{
  "n_layer": 14,
  "d_model": 384,
  "n_head": 3,
  "n_kv_head": 3,
  "head_dim": 128,
  "d_mlp": 1536,
  "vocab_size": 30373,
  "activation": "tanh_gelu",
  "norm": "layernorm",
  "norm_place": "pre",
  "norm_eps": 1e-05,
  "positions": "learned",
  "qk_norm": false,
  "attn_scale": 0.0884,
  "bias": "all",
  "tie_embeddings": true,
  "parallel_block": true,
  "init": "normal",
  "init_std_qkv": 0.0321,
  "init_std_o": 0.0398,
  "init_std_up": 0.0459,
  "init_std_down": 0.0459,
  "optimizer": "muon_variant",
  "lr": 0.00771,
  "beta1": 0.95,
  "weight_decay": 0.0,
  "lr_head": 0.00405,
  "grad_clip": 2.0,
  "warmup_steps": 200,
  "schedule": "wsd",
  "decay_fraction": 1.0,
  "decay_shape": "linear",
  "final_lr_fraction": 0.0,
  "batch_tokens": 32768,
  "seq_len": 1024,
  "doc_mask": true,
  "train_tokens": 399500000,
  "steps": 12192,
  "dataset": "wikipedia_en"
}
Each number is 128 + 32 x the weight over the matrix's rms, rounded and kept within 0 to 255. Layers, rows and columns count from 0. Numbers have three digits each.

# layer 9 attention output (transposed), 384x384, rms 0.0399, rows 361-383, columns 256-319
125126152092077113122122140099129129120133113186149138103109130188171087132126161150187108119163161159136147073111141121149160179101144095075099118151114108102150117193146074085143162149103135
119109122094108126139130114085129114133105121144109092127132113110102143121139202162100160130171099143098083116140088145157157183117159178147134116114137099118118130129086120154137116118093122
139180194125104190147106159140161073143146134139093023126088089145118129142068107112171134123144185143167107097113151099142137098098109138126163119085155124150154144148091113044108100105097152
082088142166136156132130247097114177175142154150123128186066122130124171192033163141065133151118158132101127135150067109114099163123170163120130109150138113122107121161146182153173177125088129
161146147105167129074080136101092125122153162132145134141159118125137138131105145163150101121122135105099175125134128111138107074124158125182140105050109129150110143153186122154123152076114139
167113149095140116123125120122117140126101160121073151177168132128144079092108099180126129148131103104098132114149142160138131113128125094108103138155115158149093124140101131131178156129119125
139108114131189141126099158095115135109151091139158145105073108130130133133141138125135159081127048108140144141119127146087097160099173156115071149144128185146116155157107153179128106139136137
095115158128148126106077164108081144165144086108132140143091135156120153156105140134147129156114112138145131131151054122101129164120185127148125151146124136122158141123109151085069126118092112
127107108180076140117148122111137151116149098111163152083104095075148160148105155105126070102097133153100169143155062132156163128137107095118150122102120143119154113110108147154138156147141112
106103145120181145106140129127149170166150106094134124081123102145143180122128130128109149130126109189083138075145107176108124168059135109150166187075148143160084151110095162148151138166133106
133116146155129168155165093153126113081121143104093153120166142157094099163116153140149102116132107126078128145134091077136122154127160161113120154091114141178135105135165094116092141164175113
096141099161128119143163117080141074167138121144148137134165098079084168136094155152128076123080175124105182090104101111113097141152131167119095111123108146132075123125133149133085139153187102
143134137125160096138111079145123140154123079143112154154102115133151097139161115109132129138154148129126161159147137144084141118112138142143170171094150136143084136088176133168067114116070164
128133092098125196115096139066141162125137169143108106146147106123094095101153090111090131103101039108109187103115096183146181158122112139122134097121144080162086115121136160153157169134090137
150127055145108114147081104152096148096116130187123156129135147122158119078132106134160127117152152091137100163121121178139127130113180138125179112118091115124118113148137130119163108153142128
094144168167105135106096142117123115136112104109164131108132111152149171174109102099160104128123185169146132114182157120146147157136125174157143180166138080178118179133131124135140114106150097
121153146102143140158117098120112101161106149125151135090143130158111103161156119119141120143118127180120132111112149154144103143123154108165115093092140126082065127151118102161097101131094091
168152153144114124162107124125138113124159113128155128155146069104132136134159193169160110094081120104170161091121149083132091127137123117119102161168133114150147154108125159113144092111150111
146136107116111109136144129147116111141135174091165119127148108090122107113120117105108110187067184138113125127104059087155126122104167125159130143083141140099098151175159134115116150073119110
113143085150112160131140117084153106135110110139125105088128122147138105135146112143135182144085168128096098111138138153073140119114151090104148156105120140192122083076108141118099125129156103
125168063143110089136114141148088092144128133144103146116173173156128158134146122096111112119160146121151133143092148140159108080072126137123133131157123177098138169198129118100125121160141141
093141085116175169152118126123161147141162106113117143167182118094116084172129201107118075132091132114128143188124107093156093110115125142122150152129153118150156112100155111138117092146158129
103089141169088155131123171143079103122097106149145103166179109116073132101169167169141120133098153169129107099115126156110138123116158082050146077190143129097180096171147096125163173126124107
# layer 9 attention value, 384x384, rms 0.0321, rows 362-383, columns 256-319
169109143138196120154158127117092128126105131172154121149081146108147132154116071122124123073150134115108142164151153102076118102147133105141104176144164148130086107156142146057116086141181104
133153085134115137139172115131102158127144148118114132104114105133155153104187194176099096089081097143101156117102098147164108031119171132095110115135145131098078125126108110169166147168152092
143083130105089103123128091134209134102122114155189129093164205101086088133165099040112117141170115148161117112101123147149099140164116106103149081130123147174139047163117153132146113125121102
104099095133122116159175130171165105127113114162113073124108175099157136116094168133137191117139162171135132143085121162190113144130139107173108153139129103103134085148141136156156092139113147
103101155174187090128148106129137110130097088102155102159041168115158137143179106095124120121166161121107124111087108136163086207145125109130087127122067108107169183107106103171131098166138112
126156081137095032084116064182127170129145094108112131144114148136130123151123144122112149128155124211137100076153076147161074144166063098106155151150132089169170078163096116121101142113177144
141116096167090110116070094198122140083121133118132123152126127127100111133081131075148094142141110149141153142092158117155095124166072147095162074153104086154105114136127137125180170114107122
101115138110108115132115078176072115122127149124081081104129176111049153095107116110125172078136087106116073159106159116102117106130152139129108126173139137086099098163166130116092061078147156
111154126114076104181158115133104103123117141156090090119173150125151151100099164121142113096151153114141106164058111105083128096156158119148115107165121052118158150160140111123142156106139153
162114141131089104145121068112114095136128081138146031174147185110147181140108151156134075130183126127142181111111111113078110090113077138180111098189165120162130087155148132140137149084067113
151150105134107153143089165123169154158113107097152101113098129099147112099157161082143111082141094114116071140125113154076150126185084110126123130152119144144149135164097114123160076110079178
130124144159155088115155137129152140058133122081112131108120116133163149132118123163133124123137084106168080129162141137136104184148124140125098168132123104124131101126110175082110126145177133
131125129138130088093171111198120093076113061192121111126125180132162144133127120117173093122136145153138117109120139121115115131132100079116136153121137155090068126188138106148153080132109119
116141129050149150135133115143113196088096118096110135092095134152089182129161141157123127177132104171120119096110080074125137125111153137130144120092134123157147172114143110131135120099119109
091153083159111111129115094160106102108122111121113132144125143148148124084097136116108150081090120143129119109129056078166088072099136122142138098101134150152129105104136139107091153121113150
126104094135136101113148108167111106101119108140131098079122112102188180126117122155152145131118093145094164122083085152102164113094107125123152154145110113147130092179166176098095186183112178
117166138122090137179114152145131098151096138121164145142111120151116094118073161101108140132145115126130119165196171118135083105134133190123109112109123141115137135064089089114132151103129198
170114094148166123073125123104133095124138134165144076137139143168182115155142156120146145123157087117163158135113155127140092124108119116126155105094114076153162087153126152155105099190137115
146224158065136173133104176143119134128114145128087127152112124087120193118137141130115103101136144098092116083133162137133093095112117168098099131178123131081096095177113142123130175126124170
121123142167106129120124144155141159148131164140160094135060121136102061155140136151121188123135084147111140140148144126060160116154168132130092107132095102132049139123146113112137138102124096
108105094115081143088117118113113104120089098143128147136131167139095095125088163146124146120118115152082143082137144146139088110171150141117077133110114111158099160093102179117178142142110156
117148123103164129151101108097113141103092090143167128127159148131191163173147124089151131124129115152091161146133138094137094147157158135117182182106101145106089087146121173157086114107129101
# layer 9 MLP up, 1536x384, rms 0.0459, rows 0-27, columns 256-319
142131202120052148134107182173158108148085069151058096209200125135125116093119127118123077125136149082150171086124147131139116112144092146119125161151160083094189140080134118133098116074159103
123159119158091179122070091147089083115103178175102115181188142128179063118091096115179087162112158118142126140149127105111154151171106106109101138124080126185102068107071099107081148158193132
042182135086103108126140187117155156121128095081166099052178130143127108093196146069164079137050115152142146113145108133142116098135161123127179164129125165134100175164161122118036137044129164
120072123089079143130132149123085113127188128184108141152118206148194129074143122083103098116061093158069098141129152142150098154169078102097082147046147101112163092118121108156181154176187073
154150102168140121108156124185086179156101120091140147127085188198134125156129129145076047145156119169165171203130189112110129143148168139138141110102134112126178175045148149140185138188096097
092176193150085087156072136138148145102074137163118110150091105152121173101079142157159071111194106112139169154178134104154124120167054115113119044105122154153118094150171095155075108105159130
139188145199139180163179153108187188170185034147099086123094126150134112101129130099119148157090173102193115193103143146107155155173115107114124083136114131094179120092115053099076140120117134
178098115119120146165117092161125173072138165105131107191090155126151113121131159142125142170155210079066169070089137120126133147116142078111172050130077170074120091185151125137116176101093127
127158169145106143121127130170134146182082140145116089126114089139138165129095096114098123155128116128142093162096175114099142104126114141094092173114144090153104116111163062109135200105104110
120115166166110114146123068144164150140131158132142119123085114167141101089181120077127129093152112112144143140108167157129127140129114103096113107175120150137107130122105081106190115135048136
137121169070160049119079125082127078074165147113134139132114147139140068186175132155194127184147140092122107103154083153130139124118146110154092164141077139134137152151157059138152155125112135
139149138114107155163163151163100119150105101060126067137097152171180170157122125088070133118107163127131086134096165154096170135157123148146177194171119152148127109173134133123146122114171120
150084128102068182179120140146149127096120131117092142126131143099163137161166097068136147086131174140088094141150142120131122106092084095123091151097194129135116182106135144153165150142094175
134163142099126075140162065095080097093181110071032092121151125191114127125146076162133095116105076111174140158200135134153154126162151156106139070159146176122123100111096103098120119139105147
100139090166165126118115088157170184119123164148116120146113091130155166169127123096102118042169086117131077131137128126122139081126133077115121075076136139131179124143084079112148104187134070
203125110140114199179127158106044110098141122139118174151108165102199068080124101122094167161068127151119185139178142143118127145114152149115139103123113127143085109132096136126094075086113138
102123155129118130113103105150117119149121081153141133155081125122090100117114117084171136131110110092147074099084184119111165124062116138099123088133134094128121098151150047109123096149133179
161102093083140144213133055094097158119131156076152105151163088133127087183169082126085151127153099113156181142101169125143108146141147113116116143110120099079118084141097060141176182096098109
133131123179106117162117110116199094094102169158114118185100135128119089124152054167133147162168097131112096118108123163124159072148129134145138157120134127096146180125108092128090117166153146
134103129098084102107117116195117165163114129158151148147142176096147147157115144126173109093231182132158137166155138072158152119110165087142134026069159155127123145104151071130114130147155152
170067182130073100185156156149086157155126113166153129067119167120137105173137111110129093145178174118144135109099118147177117122168091070076091141149102146173099198128119120130128170107175143
122110178121109122135142115132138089165163137131121103144155130127116166138109157112101144077163118072176098140126143121091124125055109072135114144092134120127095157144136145139151105116135124
136135125123084153116105099163109190110141148124080165113109143114123136100157148095192100077144116153128143170144091104167174143144103088130162153152188101170119123150125122155153129119154122
158121132065086097117198104154092174123075094118160071142079143108087089076154111126093144109136129114134171121194119163109151122163141193138103138124121081053125098159151177179083113130107164
104128100087152114124078164067155151085118106139064114129157127129130162117145067140138164127151117136149059117121151138151076087137084089124125124124139104183140124108101112111111193118136113
133084142092085152154105125138159141127054085152163115150114160179187120088096127115098196162106130077138131126080088158109149117126133065128090072114114093104097154159172070108145108134089192
134124125153167099132117132098170147099120152119062119095136185159112087134152117127088082133083156117108087164216182181161153129131107167055123121151064091076178131137187122050049153093172093
129110197081134141128187104132208177152114113128097094148137129173123090181113082199138135097125101149126112129102075184114165089155145150106091123130085161165134080109100077102133153041171119
# layer 9 MLP down (transposed), 1536x384, rms 0.0459, rows 0-26, columns 256-319
093141149093155115135160160113131105107095029138127082171168133096174152163111149139166113055139158147128155037085174129151063134139103162137141106144105132165171123160134094120095104172106132
178080126135146085094090105169102084141086126157126127184180175063125000089084089170180112134096165110096196173121121123030109174174104091177154166135049062133101116106151085140131133138120160
126100109109122166132160096173129174104112139121144120102062138148175114078112083165190108092098077138162169154048171092117126161120196231107117109137139161121107142128166195143148152095071142
150132122137093123133128165124126158157203092170133110140130143129150136140080174090151124131129176128104125074135102131114129168096111119107194102126104146096107112161130088069155182088114118
122117123129179114073118166145140122138111175123119134124170100155169136117114159115129168120109118155169174097124201170113095135134135126075123143142098176103132161173118105137181121163120090
124099127105083097134148092191150137124099171085130179132122093124143079101080128120163114117108112126182118171156086148126154101127123155166169147114137137120131133131148122158135061103125196
142193173181115077166121175154188091166169130108120123159146132039117110131117128170102111140108070211121120158142099060071088106131119154164132216120089129129151108126127166099108168143061047
165141118116088198135173160142135083095154160157166134073126160166125135200084186145094157109102117135164155117079119170170067145161143142118138145201128116128118153154109130142132131204125118
127137101136101104122093113178144069094131130133129110091148061161138130109145151152132154114096056111199130141128115123154117124151116112133131139137109127114128153162133156127151082133100132
098101135212151110127151101122107154111106088141072125117125150083174107125129124117119161135116168146144165082115150150128138119142089111098094125114067118130126161177142095137120136139201162
115149136201119095112141149155168143112112071087125089116129140149131092186117131141132126110157127102172171089118107149170129150072131189087173114090115184131120120143134150107123126137121134
134129135127144176135133119132136063149068130130118123124100166192146199150121176122097129112096163093101110115091130137073122094123093143128091143150142096150101141153181144125115085150120104
133093135096143170145168056151164134086147163124171117150120133126162110131094141210158161103130106134077114120088145112115135126131103173108106113124073176086138166164160162139176161060125173
160134186086190137100172105090074229135112098156113167181127120093165137162095073095141116143225075098173127154129124094136100170181084140177102113112107117162151139099144111150173147119140190
103154129168171141106166125063093104095073138140184109166111061154125135169120103108135092132063141145122123088135114108119065141113134169168112133155139152070118094112096125141129100092147151
138143190148135146154112182110159138098098148155178138113154129120145119142133075074100096127134168126106157129154047108076102086154136152126104155116151136121145091167136115147116129179135075
078132075104194096136120069121122076136136113110133144116118098136119158148097122150155179104111078119115119154069158131099078108126128137132121177079104097190102105145148153139109095118171144
112124117130103143125087176115072111162135094113113167128089143104078099150081130126205087142146124097082058150109116189088126101044066124127171074123165115132176027154143087154122132118092108
143090123111124137151106141112088159174171129118146106112190164117148163086119137067092170135115110121105129161142153151149048126133107130099166134126152159140126095102179094154115147074108095
121155167144121100154123131183110115175102149121167203161080119128048107136095106192090152082156180161159176072129088143186164064135125063110084175115143108111078123168203128107158082163093138
152124125109191093075122135212144124168127056161169093149061145117116137123088065118128122157130163174086124146150100128149107086145144097121168129149124181144123081180113147140133152142134106
167134162120063174094087114110094121122157135125128065094108174041110157103144175185125096070110103110132153161181093114196151158080127183125195160111083129140162117166025157153121172177145105
104130142124127150138090172110137155119141148126124176073123155140174127114111109150099165124154155141179112121136098164144166144169073121155114128113167149114130129112083111059116119173117096
128048143171156159141113130113084196093141146194193148133049141105158097121184125118124158171151158088172200148157138132078154108183166143083193114104073107100072167166120110131165127122099131
114148099136127101118142121122124125108134124130153121113126138107156155140074134128128120138076108125116106085146098157149085129143124141103151122126143122120065129103140101134161135070124096
099046167115100121116071162115154090177065097174095123101141129162143142113105128103152101127086127142087121102094112144125112049149114154178131155079147079113081074123125108148127060056142137
141137196122139162107094127131107124152132124120144143158151108075149172179098172113119067167173160120116151096096143089023096110138148081154109145165127147122108122212121143120188123146127152